python train.py --hidden_size=96 --head_dim=32 --intermediate_size=256 --vocab_size=9741 --bias="none" --init_std_down=0.0109 --learning_rate=0.0032 --beta1=0.9 --beta2=0.99
Each number is 128 + 32 x the weight over the matrix's rms, rounded and kept within 0 to 255. Layers, rows and columns count from 0.

# layer 5 MLP gate, 256x96, rms 0.226, rows 93-116, columns 0-95
[[ 85  90 157  88 193 139 111 138 126 134 115  86  98 111 127 163  99 149 106  66 124 217 119  70 113 179  63 121 137 112 106 157 158 107 139 119 125 138 119  78 116 122 157 129 141 131 110 165  95 160 179 118 171 122 167  40 157 154 109  80 142 116 144 144 187  77 131 145 163 129 143  79 112 108 119 171 128  61 195 170 173 157 147 127 169 159 139 108 147 144  40 112 121 134  99  79]
 [143 105 155  96 158  67 153 159 176 192 130 151  91 143 150 136 118 150 142  70  88 151 171  55  96 127 109 171 132 118 133 174 127 119 141 112 113 124 121 114 145 125 220 127 114 132 152 128 133 108 134 148 106 130  79 100 146 133 136  60 125 141 108 199 178  82 107 167 175 129 140 112 148  75 154 124 127  34 140 148 125 151 124 108 152 149 157 169 119  95  87 115 128 132 162  91]
 [174 147 126 145 153 116 153 163 140 211 153 145 110 116 161 130 107 101 162 137  90 127 140 114 100 159 146 179 225 181 116 183 148 152  91 149  95  91 132 138 109  51 113  65  99 128 124 140 152 137 131  82 127 164  98 161 123  81 123 127 172  95  91 156 114 127  85 126 169 130 119 164 169 168  56 149  53  54 169 194 169 162 117 137 119  97 124 156 169 157 122 165 139 110 109  73]
 [168 115 145  88 155 121 120 109  90 143 150  98 105  94 141 119 125 195 137 128 113 153 168 175 148 157 152 117 133  85  96 173 122 102 145 138 171 160 136 145 162 110 139  57 174 179 169 168 155 168 116 178 108 168  73  65 137 127 110 124 126 128  71 147 139 117 175 136 109 109 166  98 125 122 112 117 116 131 119 103 130  80 126 134 146 162 134 126 127  86 150 115  83 129 130  65]
 [124 121  67 105 128 220  87 128 126 130 143 147 143 113  91 155 111 167 120 151 130  92 111  75  88 164 106 156 183 108 111  96 129 127 120 140 127 147 167 143 137  86 109  78 115 122 138 136  79 131 105 137 133 177 131 144 112 111 176 119 126  91 119 149 110 108 112 131 142 145 190  74  65 123 125 169 129  42  80 195 108 218 151 118 172 105 159 136 111 133  51 110 121  83 146  79]
 [ 66 202 120 127 137 179  97 128 140 132 135 128 144 104 136 119 148 158 163 115 109 157 132 153 180 135 171 136 147  74 163  90 133 136 103 152 150  87 117 103  93  88 164 114 112 155 145  80 107 164 160 149 125 140 129 126 139  99 140 115 122  78 155 100  95 110  93 141 124 140 204  69 102 112 118 132 120  55 105 176 114 190  84 130 134 112 134 146 186 154  70 162 140 120 101 106]
 [157 134 130  98  91 115 105 140 134 100 139 109 110 164  56  64 193  79  92 161  77 104 116 156 127 105 130  99 115  65 129 150 136 109 141 158 162 145 178 146 126 116  65 142 128 160 166 124 100  93 167 123 152 127 120 118 105 131  92 132  83 121 151 136 191 119 147 124 136  98 155 136 132  66 161 114  90 120 102 117 161 107 147 149  97  90 100 160 138 126 126 130 174 129 120 124]
 [121  94 141 156 149 115 172 163 150 160 156  70 178 131  98 170 127 182 168  90 134 145 125 138 126 193  83 197 166 118 108 143 142 107  92 118 143 138 141 151 169 119 141  97 110 175 191 106 210 116  85 117  88 101 140 102 140 116 116 198 143 109  78 145  85 176 105 191 170 126 149  58 150 148  97 169 141 166 137 101 144 116  91 132 165 118 112 127 123 161  97  95 166  95 164  93]
 [112 132 111 131 177  79 139 161 150 140 107 170 126  86 156 165 101 216 159 140 124 176 152  64 163 135 157 208 138 124 118 105 107 140 112 131 107 111 103  91 124 131 106  72 145 154 125  73 133 120 140  93 112 151 170 132 141  70 157  91 156 119 126 113 129 129  97  82 129 108 112 128 163 135 126  96 150 133 123 100  90 175  85 131 131  52 163 119 158  98  72 151 128 117 111 124]
 [ 45 106 147 157 130 150 156 147 114 152 100 106  89 135 130  93 130  97 140  65  94 164 166  71 121 133 110 163 133 113 128 135 138 129 128 105 125 119 116 191 123 114 151 163  54 117 127 105 224 116 127 160 186 133 119 139 165 163 116 113 164 120 135 114 168 187  91 131 162  93 105 125 132  87 127 150 191 154 157 175 117 169 138 131 200  84 104 148 142 143  76 129 146 124 112 176]
 [150 154 151 109 132 123 133 106 122  87  95 127 121 109 193 165 127 135 133 158 142 132 145 147 179 121 135 155 118 100 117  99 165 172 137 103  95 134 142  87 117 100 109 169 107 130 133 147 103 168 147 121 114 120 124 116 121 157 157 123 148 141 136 104 131 131 109 142 143  65 147 186 125 128 147 131  69 141 146  82  89 122 134 113 110 143 105 108 118 121 113  90 156 129  63 131]
 [123 148 119 151 147 168 139 129  99 163 119  99  92 174  82 133 111 170 170  95 157  93 124 155 123 154 147 136 101 103 158 214 168 141  86  72 159 139 114  95 140 159 141 101 112 141 126  96 184 154 107 112 104 112 114  56 106  83 181  82 107 114 153 125 164 165 129 178 139 133 129 118 127 148 101 148 105  67 122 141 113 104 147 146 124  72  86 133 147 156 101  76 102 131 178 121]
 [199  67 139 120 123 147 151 182 142 192 151 164 144 127 114 124 122 180 148 130 105 167 120 178 133 122 117  88 121  66 146 198 105 141 255 155 168 183 150  85 184  99 140 129 141  82 116 124  99 119 175 177 126 149 104  74  88 100  98 119  83 141 149 106 129  94  63 108  77 147 130 154 122  95 158 136  86 131  49 163 138 123 153 133 126 135 135 126 112 169 145 183 104  80 109  78]
 [178  94 143  99 127 107 109  97 183 119 121 135 137 126  80  83 131  99  94 125 128 156  89 156 128 125 146 102 165 123  79 156 140 128 104  95 183 172  93 172 106 106 159 103 114 126 176  95 120 104  97 144 136 158 122  88 117 133  81 182 130 152 121 141 161 123 173 114 169 117 123 146 104  96 151 191  81  17  76 123 132 146  90 153 149 121 134 113 116 156  98 164 151  98 102 152]
 [121 105 103 142 149 167 130 145 103 137 119 158 115 102  73 150 181 119 125  91 137 135 173  90 122 152 133  85 169 179 182 158 147 173 119  95  72 116 171  84 129 108 106  86 178 154  90 158 120 145 124 166 175  71 178 137 108  94 109 162 139 126 131 189 175 116 209 169 119 164 131 212  94 140 106  87 154 189 137 110  98 129 131 117 104 107 152 174 156 151 113  78 150  94 171 112]
 [122 140 125  98 109 118 115 141 196 141 133 127 164 161 161 149 157 170 124 125 142 154 127  59 165 146 130  65 143 197 142 160 159 143 112 155  65 116 113 110 139 133 111 104  80 129  92  79 115  88 143  87  87  50 150 141 160 138 116 108 103 107 113 123 139 146 120 124 134 152 157 124 131 127 114 118 132 127 165  65 144 151  95 128 132 115 206 162 117 156 137 118 108 164 188 100]
 [ 96 114 115 177 167 130 143 153 135 144 107  85 180 136 163 108 104 130 102  80 103 129 149  99 141 162 148 118 157 138 126  79 145 135 153 136 101 150  91 112 106 127 125 127 126 130 211 142 146 171 202 145 127  92 125 133 130  89 164  39 101 146 107 151 198 187 114  74 120 123 151 129 114 104 147 113 153 170 183 137  98 118 173  64 132  93 209  81 101 164 105 132 121  88 115 193]
 [129 108 124 136  91 136 145  99 125 121 168 104 143  82 124 119 124 172 138 112 106  97 109 136 141 117 138 135 113 126  78  72  79 100 115 140 129 144 141 135  85  93 120 157 142 127 109  95 104 119 108 187 119  85 135 162 139  98 192  89 126  89 105  96 143 183 196 123 131 141 137 144 132  98 109 163 104 155 104  50 193 110 121  36 220 126 132 157 126 150 128  65  75 125 129 146]
 [168  86 150 127 139  87 159 118 131 140 166 106  74 111 174 153 119 116 108 111  77 112 204 109  67 179 133 170 153 121 153 121 169 143 132 129 149 123 120 111 122 166 103 109 100 159  99 122 142 129 157 122 100 132 184 174 117 131 137 138  82 113 146 129 165 116 178  66 122 156 105 111 198 102 135 117 144 100 112 140 166 138 125  88 140 104 111 112 168 164 136 120 130 117 112  86]
 [156 146 143 124 115 118  96 116 127 129 165 143 171 126 113 141 157  88  91 126 153  84 108  96 135 169 118  89 133 156 120 186 192 103 107 133  97  89 126 108 153 123 167 139 117 150 133 138  85 116 169 167 108  80 185 146 134  94 143  73 132 165 121 101 121 170  86 157 143 155 112 117 179 140  89  95  97 124 134 103 137 143  96 153 120  96 168 154 125 169 128 150 124  83 127  90]
 [110 110  80 138 162 101 122 136 132 149 189 116 132 123 173 150 110 149 122 167  81 150 136 124  82 187 165 107 193 187 141 116 122 153 117  50  61 143 147 140  69 134 121 135 137 133 139  65 172 159  96 106 114 177  80 139 126 131  84 245 102 124  83 163 173 171 126 103 143 150 106 111 174 164  80 118 134 143 120 124 157 114 106 111 104 132 133  99  95 160 107 104 107 101 102  90]
 [140 113 149 170 135 140 163 155 159 154 193 144 132 113  43  81 124 136 164  80 110 150 152 118 184 169 186 136 168 184 117 141 129 131  73 117  96 115 189 124 139 127 147  77 148  97 113  66  99  96  99 120  88 147 119  85 132 137 138 193 124 105 122 176  74 220 117 173 201  85 158 137  85 138  97 145 120 100 101 127 103 155  79 147  87 143 156 163 112 144 109 118  97 135 152 127]
 [ 78 138  42 130 164 154 120 150 103 173  98 149 159 125 179 162 121 181 180 131 135 141 112  57 112 183 159 180 163 100 133 151 140 103 142 204  80 181 134 109  93 163 115 101 133 153  93  80 101 144 126 147 153 118 166 184 120 131 180 106 147  37  85 136 155 116 105 115 133 122 138 113 129 167 117  59 164 107 112 140 158 146  86 113 182 109 150 106 121 150  76 134 102 110 231 127]
 [ 33  64 109  91 134 140 113 150 138 107 207  79 114  81 121 192 159 168 165  96 101 176 160 137  88 143  91 150 163 103 121 143  94  91 160 160 127 128  99 130 147 115 124 118  89 123 121 118 165 171 117 117 149 164 100  85 175  83 157  96 107 174 120 171 141 167 180 120 158 163 147  94 145 132  87  82 140  95 137 189 179 153  91 192 156 134 141 140 135 102 122 172 145 150 155 120]]
# layer 5 MLP up, 256x96, rms 0.231, rows 93-116, columns 0-95
[[ 80 176 120 102 169 141 115 127 125 143 135  96 131  99  91  78  87 161  86 163 122 125 124 122 151 149 116 112 107 175  76  62 148 161 119  70 123  92 161  96 130 129 203 121 144 147 139  98 137 137 127  93 173 157 110 103 172 151 102 174 150 124 122 158 141 130 168 122 157 138  49 100  99 110 138 180  95  47 103 125 152 114  99  56 134  99 129  89 132 168 100  50  96 120  53 117]
 [141 114 111 160 130 178 125 134 114  62 121 103 131  75 135 130 174  65  62 152 136 139 136 138 112 116 132 133 154 104 124  72 145 124 128 171 178  97 105 162  98 122  69 130 140  95  98 153 105 123 119 144 132 178 119 186 156 142 104 204 173  91 163 124  77 146 146  97  80 124 163 123  96 182 118 115 197 163 158 110  94 161 130 158 101 128 152 109 135 134 185 155 135  83 136 135]
 [124 137  25 125 154  60 205 128 116 111 119 153 188  92 109  80 101 207 146  57 120  75 146 143 168 122 117 140 165  90 191  89  71 152 126 110  77 157 104 117 135 132 114  91 103 150  88 187 122 173 178  49 107 128 188  70 158 157  66  84 185 110 152 111  81  92 129  95 129 104 176 110 106 168 177 138 205 180 165 110 119  69  73 107 144 130 202 140 105  86 125  52 106 125 179 153]
 [111 143 141 147 135 150 129 106 132  94 199 122 111 161 149 171 116 134 114 131 144 110 119 157 109 130 119 135 154 141 125  96 129 111  86 134 126 119 183 135  97 121 140 118 151 174 104 108 107 221 113 126 135 107 126 179 100 108 172 148 144 174 162 182  78 142 173 132 130 122 140  72 160 125  84  93 145 155 109 107 128 114 109  69 123 126 123 127 198 165  92 137 125 104  61  95]
 [146 132  47  94 149 188  74  75  84 123 150 107  90 170 129 151  91 126 140 165 102 125 110 162 189 135 145 115 145 144  93  62 140  88 157 101 110  98 183 162 152  96 100 111  77 168 168  68 112 178 121 125 175  72  80 164 117 104 222 130 137 135  60 170 128 135  64 144 105 118 156 117 154  97 102  84 182 158 100 157 126 141  51 154 135  91 125  97 107 134 163 147 137 149 158 121]
 [102 168 114  80 127 168  82 132 137 148 126 155  79 108 158 151 103 126 143  88 121 157 136 106 154 128 156 166  95 130  95 140 159 162 164 157 129 136  56 136 120 170 120  92 119 110 146 111 131 109  98 129 119 189 139 126  60 198 100 110 166 102 164 150 118  95 104 100 118 147 109  97  94  62 155 102 119 164  86  89 115 135 137 110 155  96 153 139 123 153  77 178 153 128 134 126]
 [155  75 141 111  92 137 141 145  81 143 130 108  71 148 158 142  96 169 113 135 119 131 118 152 145 129 112 126 104  94  92 149  77 115 173 142 152 140 127  97 120 128 116 146 140 100 129 168  92  94 165 112 152 164 105  94  91 100 128 121 178 199 129 122 140 138 114 120  58 129 128 123 135 131 162 148 166 165 126 137 110 122 149 135 153 165 104 142 139 115 144 138 102 132 122 139]
 [135 202 193 164 143 165 143 142 131  84 175 150 130 120  93 108 108  97  95 154 177 165 184  86 121 182 139  98 138  98 123 134 133 151 114 156 160 133 175  94 110 133 154 132 121 153  85 109 100 139 183 132 112 122 105  93 116 145 130 143 141 141 191 100  75 101 167 194 145 130 152 177  86 167 109 119 134 135  89  22 152 109 142 201  66 145 140 177 151 127 127 117 185 142 146 121]
 [143 126 110 143 103 141  66 115  98 130 162 119 126  94  96 137 145  98  56 140 143 100 142 152 144 116 131 127 125 145 108  90 128 113 144 154  88 147 135 192  62 115  91 129 142 151 148 167 114 160 131 162 121 137 147 141 151 141 135 157 122 146 173 100  83 105 131 116 142 122 109 144  84 145 217 159 100 152 133  96 124 149 127  83 128 130 129 159  86 109 154  85  99  73  68  75]
 [146 110 108 129 147 126  89 135 150 160 139 141 127 125 117  84 161 201 146 129 114 131  73 161 128 147 163 139 113 170 172 107 167 122  52  80 158 105 124 107 129 174 183 109 129 144 112 128 114  94 112  69 117 172 113  34 105 144 108 116  72 144 135  87 145  99 114 147 128 132 138 179 111 112 134 160  97  49 111 134 130 118 139 123 126 117 121 154 135 107 113  93 156 128 149 115]
 [100 143 136 106 124  93  86 136 119 131 141 127 131 113 139 144 138 156 125  89 122 125 119 101 142 147 114 123 120 133  84  99 133 126  80 156 112 101 156  94  84 132 158  80  98 145 130  71 122 175  99 122 140 122 134 140 148 154 142 113 106 112 130 104 191 163  94 107 129 131 115 133 117 132  93 141 105 114 145 149 129 127 149 188 167 146 159 108 111 107 113  95 129 116 135 129]
 [ 82  96 220 143 121 125 110 136 131 111 139 150 116 116 103 161  87 146 121 119 122 112 165 103  93 126 120  84  97  92 115 183 163 123  98 168 121 110 199 191 134 111 106  94 111 112 133 110 108 183 119 127 126  95 100  93  90  93 122  58 183 161 164 108  99 115 107  87 126 160 144 157 131 113 140 123 158 117  98 126 180 104 104 139 200 114 114 173 124 125 115 141 126 132 116 118]
 [134 128 114 124 129 109 135  61 103  61  88 112 118 120 182 146  63  99  81 137 161 156 143 142 120 104 128 174 119 139  80  77 107 112 113 131 104 130 162 126  37 159 129 150 108 121 130 152 106 175 119 133 213 138 144 172  99 185 158 152 228 139 174  95  64 143 153 159 154 133 144 152 119 145 158 107 131 167 166 112  72 155 158  90 119 105 127  86 198 101  95 163 196 136  99 140]
 [109 132 106 130 169 144 114 120 151 109 134 144 163 131 126 113 163  86 114 104 131  72 141 155 136 137 145 126 131  92 182 101 110 133 105 154 127 117 129 113 152 114  64 152 111 119 120  89 114 170 118 141 163  64 122 157 153 137 120  87  73  52 114 126 170 148 129 179 205 121 153 102 124  88 140 151 101 130 131 152  97 112 135  99 111 117 147  96 113 133 120 108 172 140 178  98]
 [ 71 129 108 152 187 135 133 128 129 137 124 185 140  92 159 101 134 113 136 149 167 115 191  94 112  97 116 127 115 106 113 152  89  62 131  89 124 188 134 111 128 123 160 131 168 111 131 117 142  83 158 191 157 123 146 121  54 144  36 156 119 142  84 117 195  86 137 173 141 116 169 152 117 113  70 153 109 144 131 169 128 121 136 196 111 143  65 139 123  78 101  85 145  94 113 111]
 [ 96 123 118 126 141 122  95 153 119 124 124 129 155 107 127 145 110  63 160 167 144 180  92 140 141 124 100 158 109 127  82 144 200 148 137  86 116 142 125 196 192 110 155 124 146  99 114  80 116 172 143 133 184 106 104 137 117  97  97 162 168 141  99 116 151 123 139 169 154 130  88 178 127 148 115 111  97 110  97 166 134  47 107 160 146  84 132 131 164 132 140  93 128 159 104 138]
 [138 109 136 100  52 117 131  86 183 131 147 158  74 130 121 103 159  99 122 143 118  81  95 116 114 105  89 157 120 176 138 168 163  92 173 199 133 149 195 115 167 157 108 128 122  82 151 106  74  98 107 192 151 115 120 130 112 133  86 152 177 139 137 106 129 119 114 177 142 113 136 156 125 114 109 102  97 136 171  29 128 136 111 126 104 122  85 143 155 113  81 131 121 197 139 128]
 [132 108 105 133 151 135 104 108 137 131 151 127 140 161 128 108 117 137 123 128 154  75 114 108 173 109  88 127 115 134 159  92 150 131 119  98 188 121  81 156 128 116 188 114 169 157  80 119  95 146 142 120 149 130 159  96  78 184 162 101 142 109 193 140 146  77  89 142 126 138 134  95 111  96 109 120 178 109 132 109 129 187  59 159 144 111 128  64  47 176 116 118  64 134 151  49]
 [128 117  96 150  73 119  65  92 151 133 122 149 128 182 146 127  99 159 122 116 129 128  85 119 125 162 123 139 145 135 166 129 136 116 105 116 107 128 145 123 129 154 124 131 128 142 192 113 166 123 122 107 133 106 167 129 117 115 156 135 107 116 148  97 149 160 130 134 157 129 124 110 148  78 155 161 120 104 106 141 106 117 157 161 104 108 113 189 107 108  87 100 171 180 160  95]
 [148  92 126 145 146 142 137 110 133 105 108 101  89 148 113 149  90 136 178 177 100 147  38 128 154 114 110 147  77 110 120 127 147 123 155 134  90 114  63 113 147 105 134 146 115  92 154 126 164 138 123 114 115 198 134 131 124 111 150 179 146 134 156 131 141 138 102 115 120 133 119  98 116 145 171 134  98 164 158  86 120 131 110 133 101 126 147 128  85 134 117 142 117 175  46  96]
 [120 151 147 172 110 141 180 113 144 121  96 141 148 156  64  84 163 110 175 130 159  74 123  95 145 105 142  56 123 138  81 131 140 135 121  93 109  90 112 155  87 106 146  97 131 133 189 195 105  74  28  78 126 130 105 110 153  87 113 135 107 155 146 155 139 105 169 151 150 117  91  82  81  93 112  92  75 157 140  70 122  85 131  75  13 107 137 191 128 120 102 137 103 131  75 120]
 [176 139  97  72 181 157 145 100 144 167  78 150 118 125 167 216 138 156 103 161 135  95 129 103  56 118 144 131  85  88 189 124 119 137 154 105 189 179 123 152 191 156 111  80 152 178 132 158 139 138 133 149 160 160 163 170 126 112 142 121 130  62 151 154 117  55 157  90 100 183 105  92 203  97 177 127  83 146 129 147 100  88 173 103 159 102 119 112 105 161 136 118 192 137  74 105]
 [139 130 137 168 157 180 120  84  91 145 112 132  95 114 112 158 160 146  83 123 105 110 168 130 101 172  86  68  99 125 116 109 107  80 122 123 110  91  97 192 216 157 138 155 139  87 108 125  43 209 113 132 226 110 165 125 111 151 123 110 104  90 104 180 231 108 129  76 128  98 160  53  76 129 118 184 159 152 158 209 128 111  87 147 125 161  77 139 125 209  92 255  64 132 138 146]
 [121 165 105 129 129  92 133  99  62  91  76 147 136 174 114  86 185 107 103 185 198 129 124 134 162 134 121 122 129  95 115 118 138 166 120 116 123  86  69 127 113 103 107 142 177 137  97  83  93 142 124 119 123 172 136 143  89 157 144 171 197 138 144 156 119  99 162 167  78 141  99 141  87 119 117 120 194 179  86  64  69 119 134 146  99 117 149 153 145  96  84 115 142  87 137 178]]
# layer 5 MLP down (transposed), 256x96, rms 0.224, rows 93-116, columns 0-95
[[158 136 181 139 156 103  82  64 104  62 156 109 140 134 110  60 120 116 126 147 157 146 155 106 108 131 127 166 129 191 160  94 123  87 154 146 165 133 107 136 106 182 129  56 122 132 177 136 126 146 197 108 163 110 118  79 113 183 143 129 123 116  81 160 103 129 130   7 112 109 156 175 174 136 169 148 109  98 112 126 105 156 124 130 147  78 131 139 136 102 121 134 148 200 150 132]
 [ 74 147 100 109 133  92 161 175 122 159 138  81 133 127 174 132 139 158 198 115 108 141 182 146  75 149 134 192 141  90 116 195 116 149 117 113  98 152  77  94 159 122 170 190 138 128 164  86 159 102 103 131 111 125 133  98 149 125 119  88  67 148 111 153 137 107 142 141 150 138  86 128 180 145 158 135  99  78 121 165 127 115 144  91 132 100  68 183 165 153  95  84  62 159 105 148]
 [ 38 100 146  83 119  86 124  69  40 172  79 140 115 236 111 115 121 115 147 177 140 160 156 152 149 151 151 131 200  81  96 125 113 112 170 117 163  85 108 155 187 141 166 110 167 146 106 107 161 136 195 113 154 199 103 110  88  61 108  69 202 219 193 224  94  76 191 139 100 111 183 122 135 117 109 140 147 137 114 119 180  76 120 110 133 126 143 110 111 108 110  83 131 115 117 111]
 [133 115 150 153 115 114  95 163 144 110  96 141 109 124 122 116 153 124 146 167 159 128 106 183  98 112 125 123 120  89 141 199 120 108 149 100 151 154 115 142 146 164 132 235 163 107 120 113 127  92 121 153 135 156 107  77 113  88 108 118 125 163  98 126 132 109 114 247 126  98 105 151 120 123 140 119 108 140 110 103 159  61 149 174 132 152 123 109 138  71 134 109 133 136 140 103]
 [114 137 214 153  90 130 173 101 152 149 131 132 125 116 111 156 121 186  86 104 192  90 118 128 166 152 154 138 137 123 156 108 154 154 117 181 135  60 111  95 132 146 109 146 173 165  62 106 135 115 123 142 185 125 141 118  98 136  97  63 141 121 135 118 110 163 184 121 137 108 168 182 142 122 168 138  77  88  76 139 103 105 144  77 130  94  94 134  94 109 116 170 158 175 120  50]
 [ 84 163 168 162  98 152 167 129  81 137 166 165 101  88 157 105 125  61 127 100 106  79 140  75 162 108 104 102 110 124 201 138 120 153 142 148 113 105 117 123 109 124  96  55 144 185 134 143 116 186 156 144 137 100  77 110 131 123  93  67 116 149 129 159 190 124 109  92 150 123 108 130 124 149 160 107  76 111 159 109 150 102 121 154 100 127  93 153 151  96 156 181 140 138 108 128]
 [143 113 131 125 132 133 124 116 131 207 144 113 124 111 132 145 120 168 146 123 133 137 128  59 136 109 123 146 129 133 123 108 129 133 123 107 126 124 114 119 121 131 136   0 105 115 134 123 183 147 102  96 128 122 121 127 164 134 148 144 121 121 129 131 126 144 127   0  65 117 154 131 133 138 111 116 134 129 148 172 133 139 114 115 121 149 132 113  98 130 127 122  90 131 141 136]
 [171 131 174 131 161 170 117 122 178 198 106 147 103 143 125 112 152  93 113  79 153 140 132 144  84 140 141 141 157 153  55 126 105 138 161 134  43 161 134 120  93 177 171 109 186 104 166  76 135 171 175 156 152 140 136 122 132 180 105 100 129 200 137 103 128  79 116  63 117 130 120  97 136 102 130 131  60 133  85 116 121  77 164 150 118  96  57 132 105 113 142  90  90 116  67 118]
 [112  74 131 148 148  81 156  76 141  98 123 163 125 139 153 112  78 152 142 108  98 109 135 146 109  89 122 139 139 149 152 175  86 149 132 128 100  96 124 119 172 169 175 192 194 169 156  99  73 171 110  84 185 152 160 134 139 124 154 100 171 116 126 111 132 130 154 126 151 115 156 150 165 126 102 123 108 115  71 136 109 152 103  89 141  69 175 134 170  88 111 135 152 116 141 127]
 [109 138 120 118 128 152 121  90  95 132 124 158 152 118 103 205 119 125  88 165 146  98 127 118 118 188  87 103 172 160 119 114 132 132 148 171 158 124 173 118  91 177 188  93 169 105 138 144  55 130 202 159 151 104  75 139 143 132 139 171 145 118 126 125 132 187 117 104 167  87 170 145 129 137 150 120 107 110  58  86 135 112 145 130 177 117  94 182 118 111 119 187 181 105 130 121]
 [126 148 168 123 121 132  90 107 148  75 102 117 133 117 151 162 119  99 106 124 121 111 124 162 136 113 142 161 115 152 117 131 138 132 159 111  91 164 108 140 124 151 126 166 147 107 140 136 100 136 137 164 151 138 123 110 129 168 133 137 170 119 157 141 110  88 127 165 152  88 114 159 147 149 149 123 124 156 131  73 100 122 128  96 117 111  92 118 154 113 110 149 163 154  70 136]
 [175 102 133  98  98 147 112 141 117 164  84 153 130 100 172 137  40 148 144 164 148 149 135  88 134  78  97  81 150 143 138 139 134 164 141 171 121 172  82 149 109  81 142  66 111 122 156 172 150 114 127 187 129 141 113 129 164 139 126 164  80 179 113 123 129 154 111  58 146 127  88 128  89 124 142 147 109 129 196 106  93  85 135 161  94 134 131 156  76 116 151 151 109 143 120 127]
 [158 148 120 135 119 140 125 198 137 203 106 176 193 148  92 135 156 170 160 142 135 132 106 121 154 137 158 109  94  96 144 201 136 126 133 134 166  52 117  76 214 110 136 130 118  57  69 114 145 107 142 147  70 135  39 111 138  56  80 139  42  69  50 114 179 104 113 226  38 135  81 104 145 114  87 112 142  88 131 168 171  97 146 164 136 120 143 153  42 123 191 121  83 107 161 129]
 [119 151 115 123 100 128 135 117 103  70 147 148 139 153 123 144 148 123 120 109 171 133 123 162  72 128 160  89 136 162 137 153 146 115 108 116  91 139 131 175 130 120  77 255 165 142 106 159 100 107 125 147 138 157 107 128  92 131 118 140 149 161 123 159 123 139  69 255 178 144 163  77 119 122 151 145 132  86 121 108 138  64 103 122 110 106 126 161 137 128 111 123 175 142 124 131]
 [133 107 124 112 114 120 124 138 134 102  85 171 127 115  87 132 140  83 156 151 184 122  81 163 109 201 126 131 152 129 155 139 146 106  81 188 108  92 150 118 161 162  92 151 167 148  69 144 124 147 152 134 157 106  92 159 118  76 130  74  77 155 164 163  83 153 148 128 121 135 114 111 136 129 171 140 147 159  75 176 146 168  81 172  48  22 136 129 146 129 114 126 100 142 164 157]
 [113 149 144 153 163 138 159  98 153 125 112 152 136 165 164 123 145 149 183  64 114 126 155 140 121 145 160 117 144 109 109 169 112 117 120 140 123 124 116 134 128 145  92  99 149 143 150  89 142  68 145 138  84 170 154 109 105  92 178  79 146 135 110 147 136 117 130 117 110 163 220 110 114  66 112 155 147 124 115 167 134 143 143 128 126 185 139 119 121 154 115 128 194  95 112 120]
 [ 97 190  96 118 144 129 161 129 123 130 205 153 117 131 105 195 160 178 138 115 102 110 104 153 165  56 151 191  66 130 164 198 147 162 125 126 180 109 192 158 162  96 164 170 126 125 100 125 117 135 134 132 105 134 106 123 147 101 102 115  70  92  79  86 125 125 118 131 140  85  89 142 148  92 127 194 126  99 148 162 135 111 122 174 145 130  97 146 164 161  94 132 129 153  98 143]
 [111 158 151 145  56 193 174 111 126 106 111 149 140  83 152 131 148 129 141 112 113  80 112 129  98 147 127  85 137 122  86 145 125 114 120 140 106 155 146 152 107 113 106 190 114 116 122 143 145 146 125 188 122 114 116 178 159 113  91  74 102 157  89 101 133 204 149  93 130 104  93 154 164 117 109 193  95 186 116 113 127 104 160 100 119 133 106 183 178 153 162 152 105 163 125 198]
 [159  98 151 140 144 145 171 144 130 120 132  71 108 128 111 120 149  54 104 163 136 128 165 140 135  94 128 109 106 125  71 115  94 108 130 173 135 124 134  97  81 141 111 162 134 131  61 147 114 151 129 164 144 128 122 146  96  99  88 136 168 128 112 114 110 108 122 138 131 151 132 146 123 125 150 168 159 122 124 120 160 151  80 137 177 145 155  50 159 131  98  93 129  91 114 173]
 [197 107 124 122 148 138 123 154 127 155 120 136 127  95 139 145 113 133 109 137  78 158 127 137 127 108 134 138 156 126 131 142 108 123 107 159 147  75 184 115 134 147 156 113 108 161 133 164 113 111 164 154 127 128 149 146  84 186  94 104 104 118  94 153 107 161  57 113 142 127  97 116  86 120 111 150 161 144 143 145 112 187 123 104 156 154 169 136 152 128 145 116  72  99 186 114]
 [150 122 137 148 129  66  88 111 156 132 163 182  84 139 122  48  85 103 164 129 148 127 138 190 174 134 113 106  72 154 140 172 118 169 124 123 101 160 217 107 143 124 167 182 110  65 118 126  78 179  96 104  87  98 165 132 131 130 189 122 181  54 149 149 116 112  87 205  94 128 115 175 165 128 110 131 207 108 126 134 123 106 170 155  94 123 114 112 147 168 154 165 162 131  78 142]
 [116 124  24 102 132 113 144  94 167 103 114 150 104 163 138 126 139 184 179  96 165 126 164 104 154 110 135  82 124  96 147  88 149 137  67 161 152 132 135  94 122 139 167 142 156 137  89 119 137 112  87 118  69 155 141 154 200 153 117 115 142 168 120 177 144  94 107 169 130 148  95 137 129  66  84 159 132  64 161  85 122 141 120  72 139 155 156 130 158 157 124  84 116 143 112 123]
 [139 138 136 158 131 146 108 122 174 150 213 131 162  85 158 123 136 170  94 135 128 101  91  90  99 101 149  85  93 161  94 116 172 170 168 102 168  95 147  98 185 179  64 248 120 105 132 133  64 186  93 118 188 130 169  46 122 100 135 131 156  80  85  86 124  97  70 155 108  78 148 152 106 127 116 140 173 149 201 141 117 148  99 113 118  81 135 150 159 228 167 109 132 144  63 174]
 [157 141 111 103 111 127 138 147 197 189 158 116 110 116 128 115 121 126 111 141 124  76 114 110 152 113 139 152 138 159 145  71 177 138 152 102 197 156 182 121 171 149 135 121 113 141 127 185 108 109 157 163  90  68 145 137 118 134 156 108  88  70 129  90 160 115 141  40 152 151 170  97 123 117 127  91 110 127 106 117 195 182 126  70 111  81 126 141 102 166 144 123 108 126 148  29]]